Each number is 128 + 32 x the weight over its row's rms, rounded and kept within 0 to 255. Layers, rows and columns count from 0. Numbers have three digits each. The size before them is the row's rms in percent of the matrix's.

# layer 6 MLP down (transposed), 576x96, rms 0.202, rows 449-521, columns 0-95
097:144097126107105095136153126110130079162075115200170124129145136086137111134102046142092178159063118082084148193093179146140157163096157149153103126125118085117203120187110149120138139112074096145164146111186105064145141167086072109118142141148126116179092111119163146131102153116148128115
091:150128129165097194132114097064119091170150143113091144097184129167090148140133111124126169129109151179079137102170116126137122121112152126086194117095144135117117181101159139078115078187218158102108110090137156107159144111143074161180138128184152157188177074087142156124119134164152137130
119:126098119181107158118117213135178136181075137136109129120102144166164069129143163129122149100092133130112118137161153146118147017104164111159065106127143100109126186156077063109143141162111133075176128111139102155071153122148156134127138106153111144172109105137121047145183148123151104124
101:132142083186143130095112116111099152171106090181108149095140129076098160132124138164133083068154124084175145120113140096149148135216132113105149168064136149044143103120161104140200151091103122110146113176124112168142142131130110138097149182186128112073209099135143158135138166152108106109
108:149111122107123066119177110189154119124125089071095054122098107174076089123194050152174075081145069103130145126120161136184116125181111113126140137143094137115144145095113139165098080191100095141142102145123063125085139127147152143123113138129166188123157094148085121079122131146149144113
099:191053130151111132151173115126126116123120146143140161107134162113158134158147108117184142171139085123134119106117147056147150146158147043170095104191151075124135179139120135128193132129085106118145074103140083172138097130147142126106126156081129119193105118110159119104062042120092129173
099:142099101156097166102120127115172132136128117122096111186123117122188079123174126128176172152170134195124093069140183137189177170097133064136187097137106123148105118121129098082186075101074189183108148126068151107123119126147132143181154106119099091148143156133152155105127166177128136132
100:126112082110105171114132109110159158132141101091171078112133084134120125087102082052170133091137133103119127073111118096187168184146140084147133078167134089126073158108187154155100149138155093165131129107131105151130127152113137127054126147120071152151142188120192049109163172117107155143
096:148115094143216130115126165168128190194127043152175120141106113128098146142176160113155123180121149172146153105131128161164116151096104138138122114111082140109116108187116122095096101082159152114138161165110120147087023095120084118167103066110119117110166121100143136114159115141098063118
108:110132139131147088103154104114138056113136118180121147182117148147146135123127195089090161183140092183166164118130156154137092111084091160121100070107131131120132150132079111031188161130124124086198092118084193133122170107167116140162101085173121101129118119126111102123182121121076099134
093:076070118163130158117185134138109148126143114151178106127062112125145119096094123110148169081137165109140187186108152106189070138142093106120099111128097136124122143168147146139123166115063166219204145094175166162071101124148129129116139103122127115127110128130127077094138194098168088121
097:169148114106127141123164151128087093129130101032137122091170071197119100106110094137120156120187145159119103071110119125133095107104133123175087156160149083102136137070052155135171153129084165136102104144159193154123165051165093138157147137134093094116086103079104150143117124153162111133
108:129126072150127089129138135181116199097123116120161144119157111154128108114137123068162136170167138062159078123146150138140093152195112166117116125171175153094112067138178155107115095153123140110167078120130121121225109148178134118134144144104103100135138087093160075056168101121140111062
109:173060113064138063121106108128155148105116089171159107053127121166153128135060163155103123159138144131088091141080146108113114121169121092149090127134107128125135074100171184122143119118068149105151174121185131129090094132153127124092206133153157073107128113214092129134099099094119125124
091:089131073156128087125112105140121042123131119120064123118114185131194167149134134081096156143125138097171150163133131120109150160114226126143126123133152145131108168124114050127099142150130069093066096095149183122142095159074101164131131168176099146138116109082104083080162113096125110117
105:087075103155128088138089083162123078164089149134134118130126110145144124107133103141190143135141145158171179166143166193112162103128091077097188125126155112121164202111153166160090069093169134157088099143092151118194096104119127083075141145109099159115044132164133118100136147121113086137
087:085124094152148070081132106037131123127178070175142120157094122131094114129072091097079116113120179102129134112141123090054120111151139164133091101123086146111091099135111152160198146129116105151152085114123159144093131119155123133099174121043124115150129128133184133142139165058062109146
109:156112144107108139109106106176140166124129131143102165095137118103113112117091140166112106135129172107136114097086123152145173117131125156128116122166160202057100143098178177092126140137134126215184157145101117155230129149085108104132168104099183202134045109182136144134157139100110138147
097:113084126117146135180073123147122156092187080139175164118126087049115090141082141139160138119090162159109166151092149100112085100109107148132114139105144138112097099158085121198189130158109186133087124164086150101138109051086068141088122111115083104156138102087102176139134168124112170137
104:135083111122160158118115157148207095098105077107075112057118107158116077099127123160129114114109163139141054126141124129178152106163129082127119157101143181141095062147151148144115119061135118111160112055093116171193215145114127086126166137127120094103118133147128101162095150184121155136
097:147152169093126140104181086167183119097082148137139095125103055148146144102105115155168095088099204098147089098098160101114173209147106054090138102152145163130104146123128138127128118146142127155101165146111115144180155122088142153098120122129101140196138116127126096098054124177051142112
099:181142144177098125137125096065109124147109100134104108130157121152106107142150221125137132144110157187137072151094113115131098024112129117138099170109104176125172132155124165124118137069099156168115148112169187118123172129093106065150122065143135121099146196127165122095128080106181141121
091:080108168148124121132136045190150076140171118109073113117139053145108163109160075108150106079135171119131130173138115118120078145172096143128175108126098167148133158100126153159158084152131155137093092069114141136118135104098133121122118086215106155170096106176133109126089098105090199153
102:097065056051108119127118111181101130127133122077179079134173114137128163092134103100128158107127114165108130137112112151103164157176161109126122139169104164134142127121079150154131128096105114116143142111131129099129129094126133053110073045136044090185095134176132090131187127137089177158
113:165217171134140167105179126191151166148157124092118106167152127104148142099130063023151123137171161100152139159106093099146147075106138108197134133128206110139187139137132122093105133172110092126154129121128122184134131162135151127125126156086138167177100107126146123156177089170115130119
110:081122117148162105132141148153149148088166125154123122093113078101112137141114130116098165071157100161144121181114152136125150147114125050073151121068146162121126093136155201151118149081143077193141179104131133116250096124119188113181150123085126168121122130159148123125122171102132077118
096:145159191111141168085137113131120156133162142086118127118108095138180150054077151104124062096107130139129086097160112109166129137147162148173101111126166121107201114154156182121156080079179143115095082117082114140110102115103139137088094151100083103101062159176120122105171208102139151116
118:162136112142167077105071164136131081125106102124126081119085105110067152133133075086090126177146140138080175234141093149167155107132097117134122145118115154120212079121136122085135173111128160139108107122166131153188134142067121119062171134152121125112100122137189119089129113148130151179
098:127128108062134148132038176142153091147140145075155149144111113171174119123180094198120179174105153131193128088136168102162163116119170126119114188168121159069149050120148112120147074104128141167100126156125129129089169089130119089111167108148131104084095131115152127185162126100140145132
104:110151163140148073149056146130075100089125090195090123120080155090109133162118129117178099158117152077116145140132131123164189104116150168125140066109152137117143137134146118056125061093163171158112121123165160064105099194126126109166091100112156085131158108151144140166073083112140109178
100:105123086116163128075188122121162119136135121127142134119125096098139214078090112083154182167145176074126122132192119114146150193160130103118132082157149135161109168140079131201158139106180124152149102151098119165126107187158073137124175113071121149114116117157136134102077109102081187134
095:129130159082138144121176129079141171058087104147134169155075106110119184169124157114128136101159067160151194200125139112106100182123132138113146138139093137155156146136094159138143160116133124146152136161160132068048108139158198148163119134124184113046136138153171155139103130112149070122
099:103161123096150108111126169147114196067127188184169096106107133177136085065084144060141142126142093134134115153111100097126106161096169148146173152093182091050101145159101172159151128100121139124173160105140119123120063132086118176117111153142199091129135120115130099126132090085114120181
108:163112083153077095092136092101139088184127159161105089114127156100099129136234139168134128100129109083157121110111112107119140082157108066124140138125137182141136112084119085122149173126159114095106119129084183152186179171161129121082118143122120163145107051080109211127098119131134134162
100:183160111183172170100182103120127137057138123126157150095179131043118203112139136098134109142161181151156084103138070163095130148121122151047150104181113093137067115142105135146152156116116150109128094123122124141168115178082086137119157110135175136080107175167075114134157117136138128125
103:124122119125119112098130116098185153175167184105093128155172095156133117089100103151095113142081142174169124156089147156111130143131168135132082176118169088151101107160102158166111080188122123154135117148089195098130093130125137146241095163109081176191127103163091097161150138150085132115
101:145140131176202138125125119159131176121082171162182143094214122098127150104073082113158133101098134081148120138130041157132115115110110134168119101129123139115100090117128085146172166104109112134127123108169133110107125110049186133077155112155108130107116174127194092059169138102094104097
103:176086130060141146133099118104130121120156207090169124135121112113150163109072141115126076121174100100142148084112113072110099106129183124120151085088149098118078147162173133193102147170100143046120110132098086132215082120106141131096130121118137189126130145118128133180120185118145109086
105:132093087129167167092177142115149128131097129089123099116036109104175098088171082171107156123121138173145119147131174135106090123127172131131165127125076074143133093059136085123119089187098154160199139136134137124123191142123115107183085105148142092083144160165158124104092100072163103154
081:158142070069100077116099141135134109127083148169133138072112099156124160104127128118187152050145155182165134122108123130136134124085112172155151148208117070151117193118100124171161129133118173136148124118141110136168113122030077135121135146083066173157153136101129146109132123123102190103
089:123152061169112133093147098192114134118151141080138189097134165099131094150149095129103133142151168076174137118108171113120120135194097107196158185149128153087138118128081117133151082094156108122183164152106148108144065146147119116113099109163060110084133179037153144114112145159144149150
092:125104152067152108102099118092170161081113129210124130069110112160151113162130167133079135115132131072114077130128200172134117146163138103130157142148135139137141089146172153197110118096151095174145127123088142105162207112077129171072135096115142138098198155154119199121166140104126111116
103:098125161109136148206136158141112104128121067109136113074152184095182133106126225108104072129131104142132106099126141164151154118082152162172088069115063116118182114130147143138088120143072148104165140150117161180148122087089095124156110135057138124122162081106104196133153146116120147117
098:159088160170171136105148088086104144074187136143078118113087142140131102143083137188124160167102129108144142159102145097145128129047168119122113098115157160129143145135106168112151123068071123099061134133152212177104148125115114162136111130171136052074166104090145100142169136132115116075
096:076150044053087108154134101138121071166126148109163185086137111126187185122163154140145158133110174067173095132130140177166150146118126190164165099120096133100106130142149179174120120158133101098142134115156104133161113151084145150157159182122099100144141128098078077094098143126081152106
099:153140199081118122086122119156178150130121112138134173118140131108082136079170170165090128090104087081128104115135114148199112178098116128102117127133102126147097209091156111099096108077090109127108148144128111117033109175148161086096172163100166095175160148126158165105178136176115120117
104:094118104172119107154126119162123167117110126123110063160128142167120176153166127099085116167105136110098131107122147162141119198124118161151086152174129046057092109126129122181129105140159126107135152127096149071170099187098118211090131168160183163055148170164110097129112112157127121089
101:085114140090170095046120059088138156129144115123089125127139114094109151129095068116116138136070203106137138119146155103100092129139101116082143151159132127087171152097091177172165168134144117136161122166126155140174127159167097096097081175134162066135098147174122106188142151187108076109
091:122160102121118146146111076124109140123164147108119093120126124130154169137111100110154119052176087169081127176150109095120101123118125101120189131150079114173119093184150107131234078121084174122180104084056118100083149120133125129141142101095128191147172155114121177168173160127096157118
112:104081101085097141130119174150132076114148163099074140167128172131099150211151138113166149183127151137142094146094144174104101127124142137141189106065139118157092057104127110111143156094201115126080105096190098186103099154104190128101101121153106156123108121147148158189088131135153094142
095:145122089124099115166117153114136093117107112163081082106180105148224111094164037176113131104127141117092081145119098107119125123131194107187111193165182121062124114178130164174113129127106145144150132165114070143108111136118138138106165097097132143148122147106080155119123164156103187082
094:095128083145144072092208165157126079128120203151136139174149153131137138108128102140126158092112176125130131104120118089113089098159124111145194170143115130100149163196144134134128140124155130159162079208098090174155144115123083110149167092133118174108050115130180111061132135129125185146
085:196121200098129171150122142105121146121133124137113099068164103124114109106098178159111177105145134173154067088098081131102160096146157083122114103166140167128135137141171166128119068177116145099077103088138116098169118183160103127207171110128146119153234105133100118143122148124164135121
103:139162113094199133127131067167180152085128135141142093103118149122103136137162182135175121128105138153133147096097106099069102145100114114116204130217129058146158168195149110161101118129111197146096157122136124137130145061121130149084127094148120140082100136117078138115159148061079112145
112:118130162131122128108133187176139128112093085146152136092069144177126093082135153098127159152125142150101173156093122095116144134126082164193114129074114181133134147141108183121157134111160114142134173120193127076190063141152177114167189116106112121169161121046132181124074113154116085114
124:131112097084117064130177145145112080112160057178145138171165109125149117059125152181164150135079119073205112110073141156161103161129076163117132100180176127091149149138110163116138156091163135122137139129072124166153130109144139130171124084116161158177160133088120110119084073114096092157
094:070087047109114125209147164150138089121162147131143149165175102109147108107139150125165180139107140132143158048136159096134148135105076109106101139109175106105114095128121133136128162125147195146122213134117155181186159144129113150160154165126154148112161202177107173155141114094113101106
093:153173097188100100139121079170192127126106129089125118128172157070066138088153140116178143141119116139106132094076090141160117118132105173086122125143076148145053126187143125181155112160121072110137094085151093150110108141107153128118116090084097179103098071134071147143157130100106058136
089:133154131180087152110121170139177133106094179154101066080129136127127138082143157102179126131132179100100152115107158120130097118123175136140170149129186063124100144137081077185110142127078105135165106159167125110141123146080090020122184159161102094134083133152124103122170102071103127135
103:082044163126087140083157197173111139152132125100145111142163168182177089146143146085086170121125108138156135117169152184123132141101149144211086131109089140164124141126119095109139136131150119095106126159135093147132084125094141166128094117209137129128169102122188064165133135106073182141
096:135142112141116111138091167086073077068155112117127108154056169191150141120113066089140122127166153071120188139069145159191126173126129153181138147132169145207162131101098118142160115141133122127165154161154158085072152146148158099107114155157133176128121132155159091157149123101095183150
092:049170114146150118106133115150108113139126174079135088142126096101192125178164113146112129098140097151139134110069103131120165137167154100141213174164136180180139157124153136097131060126077130155065128103105164170114125152134148105102121112061065111126101096188178077144111121136165132134
098:160092094098127075128145134147142178074134165153158137084061107170088140094119038087135196119159187108120160109140157168095102201111136075137151139149086145113113089130115105144146108116058157166142093122151139123155113119111131157152106113131101211139123173111141084091136138134135133183
093:146186182082151143086178099109140144121087151119139123097137111114045174163088090111112128211121088179185141143123126131090095098116109139100135146088158069142166161098071195151098155110154067082086108120144138113133167160082142127115149074148144099122093157081107107115122136116139128116
091:080098053108095114185113142089145129142104095125078067169114145149145181125127133131121131077098092113199133107079103155094168157111180173171101119126122154129142096121119105155137137064091119168094154097158142072121110151088196118183127142091147164160149089172129129158176108090133086138
099:117188156112117091165118140088118130151135141135097106170198104156174131083128113155122153096151138100160180123195143121128094082075075175131144087156124119125138123140126139147090096147119136094165103156078061106144117091166084094131130223137105137111092138089202148149093169095071133131
095:168150115198136098119093053104110109112128168107147149110147109117154126105157126132054123073140165099061106114137125152130098096068136128162083118086113084140107165086171138098114136152117103101082099114094140096082172073072153139160083162172142125184140166085105132186105164095122158126
103:165152055153131126141129097138137143088124097153097096119105131119084072151117123092126135092122143098148121134131166135082128102133070168099125129154148135096128165181161182098130130167181128108092184087141093099146155091121032145098148141165125187124140101050211159099142151157095158098
100:197127178192133108154126153120124102110096124129060077125097100114144169078141121127128137153126114086160137105143118074099159110151103161140091136072182149109110066144151123186111163045167131136110110109120134125105189129106157128092056119129146137049123153106144184104117170080145157115
116:118138117109115094110111171166109099137138106174140141105067097106137130130071080153148168147118166158126073129151179155173121154179111056119102136061138092176185112119149103115195096098133142129139180105135152129148052163122115092139112196113153146100128086109162118158066091136099080154
103:149136152123111089145110130134093132112111175089084166103161097139128156119089092063107118090040115195123140114092191084095121140133123112141074145157105117060134127217195094135122186149153103137163148176105130102097132178110103149142097084133123124118047125154115122156094138125138147141
105:144114136133126104157087104126077146122175118135099068094157050115117125128113063154164128125140145098154134104160145103162097176131116131070068129118136125149137100115167150079162179173126126098110182139093196110170131207136116134092155093189124101129174153145158119107113132221152103105
099:189160096087142110132129155144169126149061150165107135116097171085110193125157117139145111152139123150103095116107137202126164036110138191145134093169168170123116211160111108105116064107118097106097162141099129179122171170066125156140146144109152148155154138098095124155137105137120184116
# layer 6 MLP up, 576x96, rms 0.216, rows 450-521, columns 0-95
093:101136176172185110174116131160146158119113133174150153138074135102073112147149144070121096187161083090127174175152160145133143103150111159146110205179089089164159107148126077166155129113073137175154125154174139109124118134183160110100153102092116108080109160094143119143185115091068106114
117:121097140126103105105167138188104163169150117089147130062160120128116089101135122155159173127140164189128116124187136182156142094221152138117113082150139131113140186056190105150147100164083132159097122117146138075090138194149119157134120087177179132135138066123112133136107168122166102141
101:110052142159129156124123136144117085204114119134165116141112112082121129111148148107136132111070096114119139133131092173099113113096152143165099071114140068119162128126154118059068177145125139101068126141120150130126190079127168102121166118132119163143115109131156082101129106255132098157
100:141138117091163114170088141146124148143165123136124113178090160157201165096109131138169136109143113124099180125126172138132144105151200143141172104117152197102044063133079137047171156140145108133105146131151080085145115131137146122082095123179154053153092147130157158138081139106155097112
105:098110110137142142130072109169136172126093139135128160131136085120090129138155133158149068115118217132099134127157139120127140128127039104077113124133115128092145131123112083162059163135099119081132193113118169116197140127110097108132134090163159196094107140114111105176035152116149180077
099:061127135161117164131121113065113114121168130110178142143149163159153134063127136074070169134133064171183098138159128191175147089136091114137066122137180100096148117105116140103137122101096127121138123114113144133126070176149139141129120118149131169055130148134150186054161094145161195142
105:121088111179129098127200128151126081153103156134128126097144092113090171119106101150123094144155133157149157107099108104159110118129160123067094162077139111128114105128129112160054110122113125119051218136146215147113112152153161138150100117112129130112153158105185032091160104178094152119
096:072158102149029139152172112085137121156129123043112153149107104190163167135052174127103135116125128157130106156138076067142131095152109151179141176117125120164163138111144146106150157125166162092133122083163166142141101126073086159131124174091115131144132129121125173124132132057083171115
103:038091113109149123044154104150108117110192094203090127191131064106102117149125157161166152143110178108080126132139136116114128124141176136120126092149181167090156125092083116149134133161180120096150148134083160174102116163169135159142128093123179170136153169113093138125103163136121087091
093:136123114132125102165138103037123138112082139120117141137165170091146150184069160090069096131152131153102140130153172122087158117094110113149175189127124100122122070084122051132152103090168108111090179145118138134191104082122135130114177179135148168078168115095149155156071144139086141163
093:125159117149121127189097108186164182139118099148122142086141083144160178070175162137201082128111112113141191163141165210125129147180080078083112109170087131153151103117169128159065122119108155109104151098143100107116127154113096127126127068122132086098139133129108136129147206117125179109
105:080175179177151098141170096072138079132097158132143106111133140097145088135137118153138111078153091145076164069070127128146153082122109143150076179108089148158068171125064143073155178130156153134090135120085145116125120184125140104069139111075098096093110125173128179156104136141107098122
100:105172156158163176113197096119123137147137060098114196182147096097104208124203145069112165149160059104069156125121126153133139158124096124139145103124101082141113133133070108141079112186131122171084181137109167105110113124086118148190142154114143141144125127112113133122092093156104145128
096:101079141128112105062115107155138109105140123187128195153104111099142079167157170174149063134100154152116120173086142135181098115120087160125094160116146213150156112135178121125145141110115131189167089139121161134123017139147164124129115105087168164097136149140098129113101155170095134163
099:129126153159082134135110162086167155127081127064151146129148105154146120098134157239123138127119172126149118127158097108123135166123212103067144095134086074110120130118150142154124084125158161149071157114154139089162132142104124137092080142111115076192082136125142112139038094093111110082
090:133127114116117153224131088174148108135149195124110144126177103153128138122181147128124133070107107137111205123119099146187126114154109066086139157145144138135128167098105064161101172179109150118112171142145066170164182129115168137131084119166180118160118158117099088117117065076147130109
099:102125122126185158101111154114166124166111129100128099083147098149128091153150120129175162147117185145053147134177083138170110127113142089125112166100156118130194086145170110143112114125103177127143136159102136093090082131169048189099117129083124163029138138191094131154137160154132095165
101:192138155111184142140150114126110137163108033117107249135103151170113121191106153096164104134122096126168150140128112146127112148101121137083155100162109148149086128069090157118121133131231150129197138098138100117113134137128139188125119138107142119123102159127117164169114180098125107109
100:161063141118077078136078143166103138118172177104157135203113178115117131144100102098116170099196126083147168094093184097119139167163062135151122153100154140148141133129094119143106169151118103161075097116112128135132123150111191171111121154169204142158163152104159180086141121115177133136
096:123185113156196151088169135075141158137194134139128132153097187171090066093216124085101079140119152129108138105120182101105084078119147140149140130150116097076165146103154127131148153156149137123142115086160174097130136102100124119158124163114124123099149092153116115111152086082125024138
098:152116138108157149127144145139159140090132141126115168136091165107204147111096082152096130116126123114180180101182169115121140180164117141152149100142113112117036127116057085137116134167185141051115132112071052154092136141144160185096125155142159108166136081115118123133097131115071071124
117:094127074100160061149088116123167088108162143080117095121138075154101051104135072129144161118169134088179130119219159112110073128145103120157123131114061169156121125155141133130163139141130135115077146130122169129125223105154133124103126100163157089099085115129138151071104090130166146100
107:104137195163166186114091130130191090118103134140123076135090137175171067154124119139067106132117150153173124110183119100157152063096082129139057111109110054154111118129186136168165165113162147087126100123089145135105171119142100165135105169144192146145118148108179133141158156158104123142
107:132056096070096142168121140083146142132103124147136190079189156149075090172107146164146142160141178123168140107146172144121146139186174104124117105139066066096152134100134128143123172160117135112149117102144107107082166120164141129135152069134126089130137159165132115131024144071079120117
103:116148108107083119199098116092126152113135143154113191144159192076134128140133148104100144156088090106100135060121134095085146141185141135138155161063131140139112126112172089128054177161138086135121108106109126108088142179119156131161147094111196110117107118154159166212113115137063181131
102:173112146117176064133147122070130107154150094131119166123141087110121080179168133131112217222154134109147137126154151164105124140124086120112128103172065157121109109086117054126069124166116127134090146150160141148157159146130134125168177119118149149196189100088086156165155114148110114137
101:096116168163104150079158116088107163167124173147101188136084147124092112150138098090145079150092110097106146136097100115116138101075111131195117084104148147161155194180111128120158225177184082162131108130166144114064088121134146137136138147076136147092117180116113135168104112158146164095
101:106114158130142138115129069150087153112115147142089181134100176093119196154125146115144163140157172083093138164131106166058184119191082181111114084089112087152132160076106155152082110125130062137102115127108174172147056155135187098104112109128104154156139134120100135086136140155175148083
104:103148123131111138089165113096214161160140132095117156113163100141117087135146115117043159146131094159124117134137135207113087122121131151114114200152099098091071108164055177204103147144089097070127157163120085140119151101149139137114138121134129180081142102131152108121206160157108137117
098:139125125113157222193050115162099169140091153102092111118100131104139068132162110151068105107075151183181125139126104147111156089139114106117115145101120117158131140095128194095115151129089169086102149099161126071162097126135123152136104110157119136124144124068115143090170129197185089164
098:102044125144143147177155128131125157093125133145106131087120118144123143100140170091115154139130131098156159150073151158136157165129188172092139106071160099113119132116146117154161205111152130146187155031150175166200115128144109108122120175138102115132173142034102127177130108134144147090
105:079152090160113133171120144085131107117094049078099102189135110121150128174162134138141158224122140140106126170133086073152148118120110106087191142109159147153143089159167083167099164162151135142172187148123130108074136120165119077118112087150101130091072150138123082114160170126104168121
098:089094131107077174088115124116101127073162080142158135190097101159146152116133150110155087132153142174183130111164127135144147116059179098140206125117125146155157093076105128159094122143122161183128133081118117153078177125161050110126177165087138145123135138100124117193101192171120142111
108:145144196140137121134146152118147090140159112117190107183171192126083126175142127147120135147169138171115197126168136167170110172075115118138164163161140104133133074097121130148143144102198084113085098097179091078142097084149110140088144155134125171097110176101059136141192117160124157121
102:049130108036117150090136131131145068071158145110091196093117126184112163098092156163127085081126139129151154110151150128105095094085165162107087155125165138139109105128112163102098130149100171149109096197061159131131133128115147158125152188125195125126118079127121117117084161156173126109
095:188147141150140086152126140111137108162168085101108142125107128182126110162130196075165134172120147135110149089126169111152121117128124135090152157166092108223119152127125153083176147136075129112104114204126136108190155137170138169128116162100112157039138096172054131122089137175113143124
098:176080115156149056097085061165229146159096119123129147130139131155159114120116131114123064153132209085134137113165108155106114101105171150122171145120157104131148094091134175113103160118092136120145138118116078141068186165110116138121160110103110116092168098148108105100079161146117076184
103:160108172160072118181139137118151073138128133106122167180154187107113103140151168152076129132096121096107135104083096147098109132120089149122120107135137121077135176135117138185085186120197125112119135119183066154130156097118226161116160145112074133107111173099103156094182154073131103147
088:131103154147200103159186118082137163205167147110117105118136047104154134117145066135139108155091147097146153125120190103110116114162085127104113133092178153103184065093150097156157126076159110111111124094111110117128165153175092132095186150163170119104139146160122129124206153121100112163
101:175163140103008121165153117144166145161134122160168105143116153132125115141183167101095104098150090156093127153151107155115121086082121112108103142128082105090090132123185121172096096127111133143160172130113052099090182114108139142068140146114131161147160129067102090135126156071071097155
094:110132132125095114132124129143145107169136099049131164104092157162094066083117157114156113138072107139130203163095093084146140094164139142116109114106132099148078173078086175105162114141124157117126119126196134123096090169157117070206119188137121173164151132131131113152074114178076117087
105:097174139108155143117130109102118124090161154176113122125176118134111110053085137174114153162102131101102144160166137086109187127182132140055167166103205121186119137187197110068147148143136083143110125149100137109115081203139108111155141148116124074087127098148107110163137086101119119083
100:121150108146080095134102139162096097178132131061138210153099136161129094090092131078134071145102146106185107144161130148087072114121157201125104112112149064066109194112159171157156091194149130118103145163076138095103165147172126125136176143113152124124109104121130159128141102105140177111
107:116170140183116137136115133162090122090132159133132150153180146103113083092127097140123134170140139084143128132144146141122118081206101141088118163149209105094101181164124099099129130146138104114088173174162164139066154080144102092157064118123124090093136112117128082135171042056158147160
098:149167132119150127115125137131129143134167124106151132117208132137143129170122143144091051116107125114197098111197121084105106137166131096123116150160077137093137059069126125111123114085095082071140090142036134075121107098123160171159139113131183160108106209147133116184125119112158154100
101:072174098121110136145105098134122107148132184144136147153166194128148151103210113128153150145144090131105165103100191145049092122112138130095119116174084137108210128099128144090138060153158113131098137115196136068133145129085158166111143136108148114069069140171136138111166116167125168099
094:110152123152126150173139173120151139137133135096160151155159144116166146136201130081172075091154093107184149174115137148127152154121097139133130081087129100195087128119176144166098117120166118100113114088134097104086084125178120153169208126131121215113140150096216169132143117103080142100
101:152131124136134179168134146147183085123067194114105138164144172137121128130209064133146077133108174105132138078131138152142094189166161153071113155117106124102088153118122165109087188137113078119129178158203102149162153165155131113101117130158090115103075115155135107073091091122159111124
101:098106135104103130147129158155120120163130165135120107149188086128120102116137138118127148183157085068177149117133117131211139092125137111160143158184112130156215180123123150125109103143117130090087224086130085115129196108128104077118072175178070150132131151106160104135149085103138163112
102:129109155142078123086189106162168188104100141145127149119165112155170148143169164096154145136146107094134118127157142148133181130141107086089116163151088129083072133119164175120065140172173135134117135190103206178176116112111103183179147170103196116156173132139150161123083125160110096104
094:161101146108113153104077066074172144109131125104127104122125069129075096109136113152127105175194062134105097147111139134123104186080090147106114129168098095110119076066145141130152130131097154092105146121122092096113081207120120178077060109090140083160153162106129101174146129161098093119
094:124187095133108115158126132132086093177146188136110143161107133097090075185072106115126107180150076121113143150161143120081097176141107148133159164133112210142109104154117129100104145080157163074119125189104127091162180112110162104048099114119217148159128124138142146134120141139122112075
101:120141095157108137115167159152119115146076094141118106128125128117150174092156174118127098213117177092120078145085114141142145086142127145100090113140162148123065093118062105152154196167108126171140140078187123198140168161106150088127144136146121119082060090112094110141063077160137107110
103:098104132153113125107086131095110170200109128078129129188140133143071093120168104113153131115169118116182169114156203136082140137115186081115117104170119149108092123188089129127083090144178081114093119192093127177120117107081119102045116125158124117131183162086131103167133159139146141105
108:088114132088120100132099151109132157155167164147113119146201132115127119111089106110115129160125139091200161092081138140138136121082176163072120088158147113120131147183147124103066132106190091190134123101153145115099110125177198092091149205173107118155107126086135130123088046133099138087
096:169117123165145124130140096114072166111132137237159115103123136128145175091112163132081149153121148113145146134127164129099142156139138169103145080148113157135105182098117143088139076176136115165109160169128071116094147133121218163164081139142175101123164139154161137116100110238133096123
094:124081145086157134160139098097149144116203106157095091118115122098178113146157130124103060090096155089098197121144148109117151126144153084169147142080145157094146140114111155102122142137154192144070149181162146077152138150181149118117073179137114126170114168106108100183161163135062177088
093:079152114152172149108134105159112093091145125095101174150086156137168181192146117125089158126093142174154118104157121159131153194115151079127127087062074133121151115087134137085122168098122148130154165122040111098195155140146113187067134143184091113153138136104160100093100136177155141137
099:097148172104150118189176103131137078142105118163087124141105157171076160125107055106105124196126194131090206120113089085155129139122115175101103145098172110151125150078116114114104152121168131170106147130126150137124143184143160111199080105143180099114105109140097154150195112160139155176
102:089144131143154138072181122132145140148126161104169119084163120100167127107119145226072135156105128109122113152128173138089137146101043106113126088142081115048149174127146127138139197173122117109093149092103151137186052112104147179159164149130155106135132126109071171165119126139170135126
107:127177096145147086088138117085129159168096140184143160178135124125109074135073163127123099115071114128082132120098113102164122119163068055136093158116111166106156108127131121123117168124224105110075132099106056143134140186134149089122172138148156149121144115105110072132128109168180062101
100:091143170078122194154113137155124073202138086086134060134121091093171109151143146130128139169166069159164120140146094127091166058162119091096120170104117094141119173131144172103133121148126179105084133128096147113143042161152160085139078127131109157124114113105178148091071133139110144112
105:146123080138079115158069120141066182169114132111112131140096159134207150105151150155119132136185143067136104129089145124142157192139078167135107111125091160132122117148173087105143100155099201195145165165118096110144093181185120078161107141090144147181178131131169153162140120143139147110
098:137137165165138096119154093120115099093177147145156148085101105122072128119109050092142076194178157135079105193142117107165120106102094114118120115117135155149155220104118111133125171163124147117123141195085126134075164133138092098083142119108172145157194146132145139084046158128128138129
097:077094140149126070147125153128083125145165170106101163107129217133086124164147092138152151171093124108110155095186138167143182076154163157103156146099142155117110101128205154086139088115166062140081127133071142127098098111126154102116132144165153093144097162099126089094114055122074131114
095:078097076111154122131174183115121163142160073159106124143107101135120144155126154124102077157164098151155121112105115128108171146162108110107127124127171147120117094119005100109160186084174139135126158116169117152177089185166103151097153128074112139095137114129154098085161137157094073060
104:129147112117145071152110117151147066167142150082134146145128124134144086081147142118119120163123131139089138119139216140109153136175123101131148142115168052144097131141180117090076140070089146113091130151049165105137118090148164117194108123112125162122079138154027152193161107096138150113
102:106168114125119162118110113101163163081144132100081129117180087162129121126147147123107131135130141127138176107118122031171179081160144066125151158107105075177156125184155102179111115191081119129122162134173063090090110115097124107107161126094132102153147079173097083100066095100104105132
105:143164109077110136129183122099163158136149142121175166167106125159087135119155171135134128176134188111135061188145078115091149113092149071087114109109117171098132093149078164132169153128209136119109188146123147160138170074074102122153132130138177170047121155137141117136139098112180108139
107:111167117158121068076113118176133131100168124144121081095105097213176137176104140188110107150130131124122137159151146099127183186141087112166110154134134126112158096097068135153189149124162082193152130093128126102137085134123126125096149123118108149079141180138092063061127105158151062120
100:082098102102094179084151181060165101192087143121168149110102157090119144130151149119096115126140124122155126170097157174099160080196142191144126120099165151125157151117069118200096089114126131125184148091119072107115136094136161163113153203148142167123104156113105106112099135100086142158
093:094117138175146119078100088134113182099146127129180169131133093133113141141090073162138107149138134112152125163141131186117084193181110076039094160132111084169126071120118116127186168122152099086179091146182102138122108127170111072109094172135120097063145125160126095100107089103116118115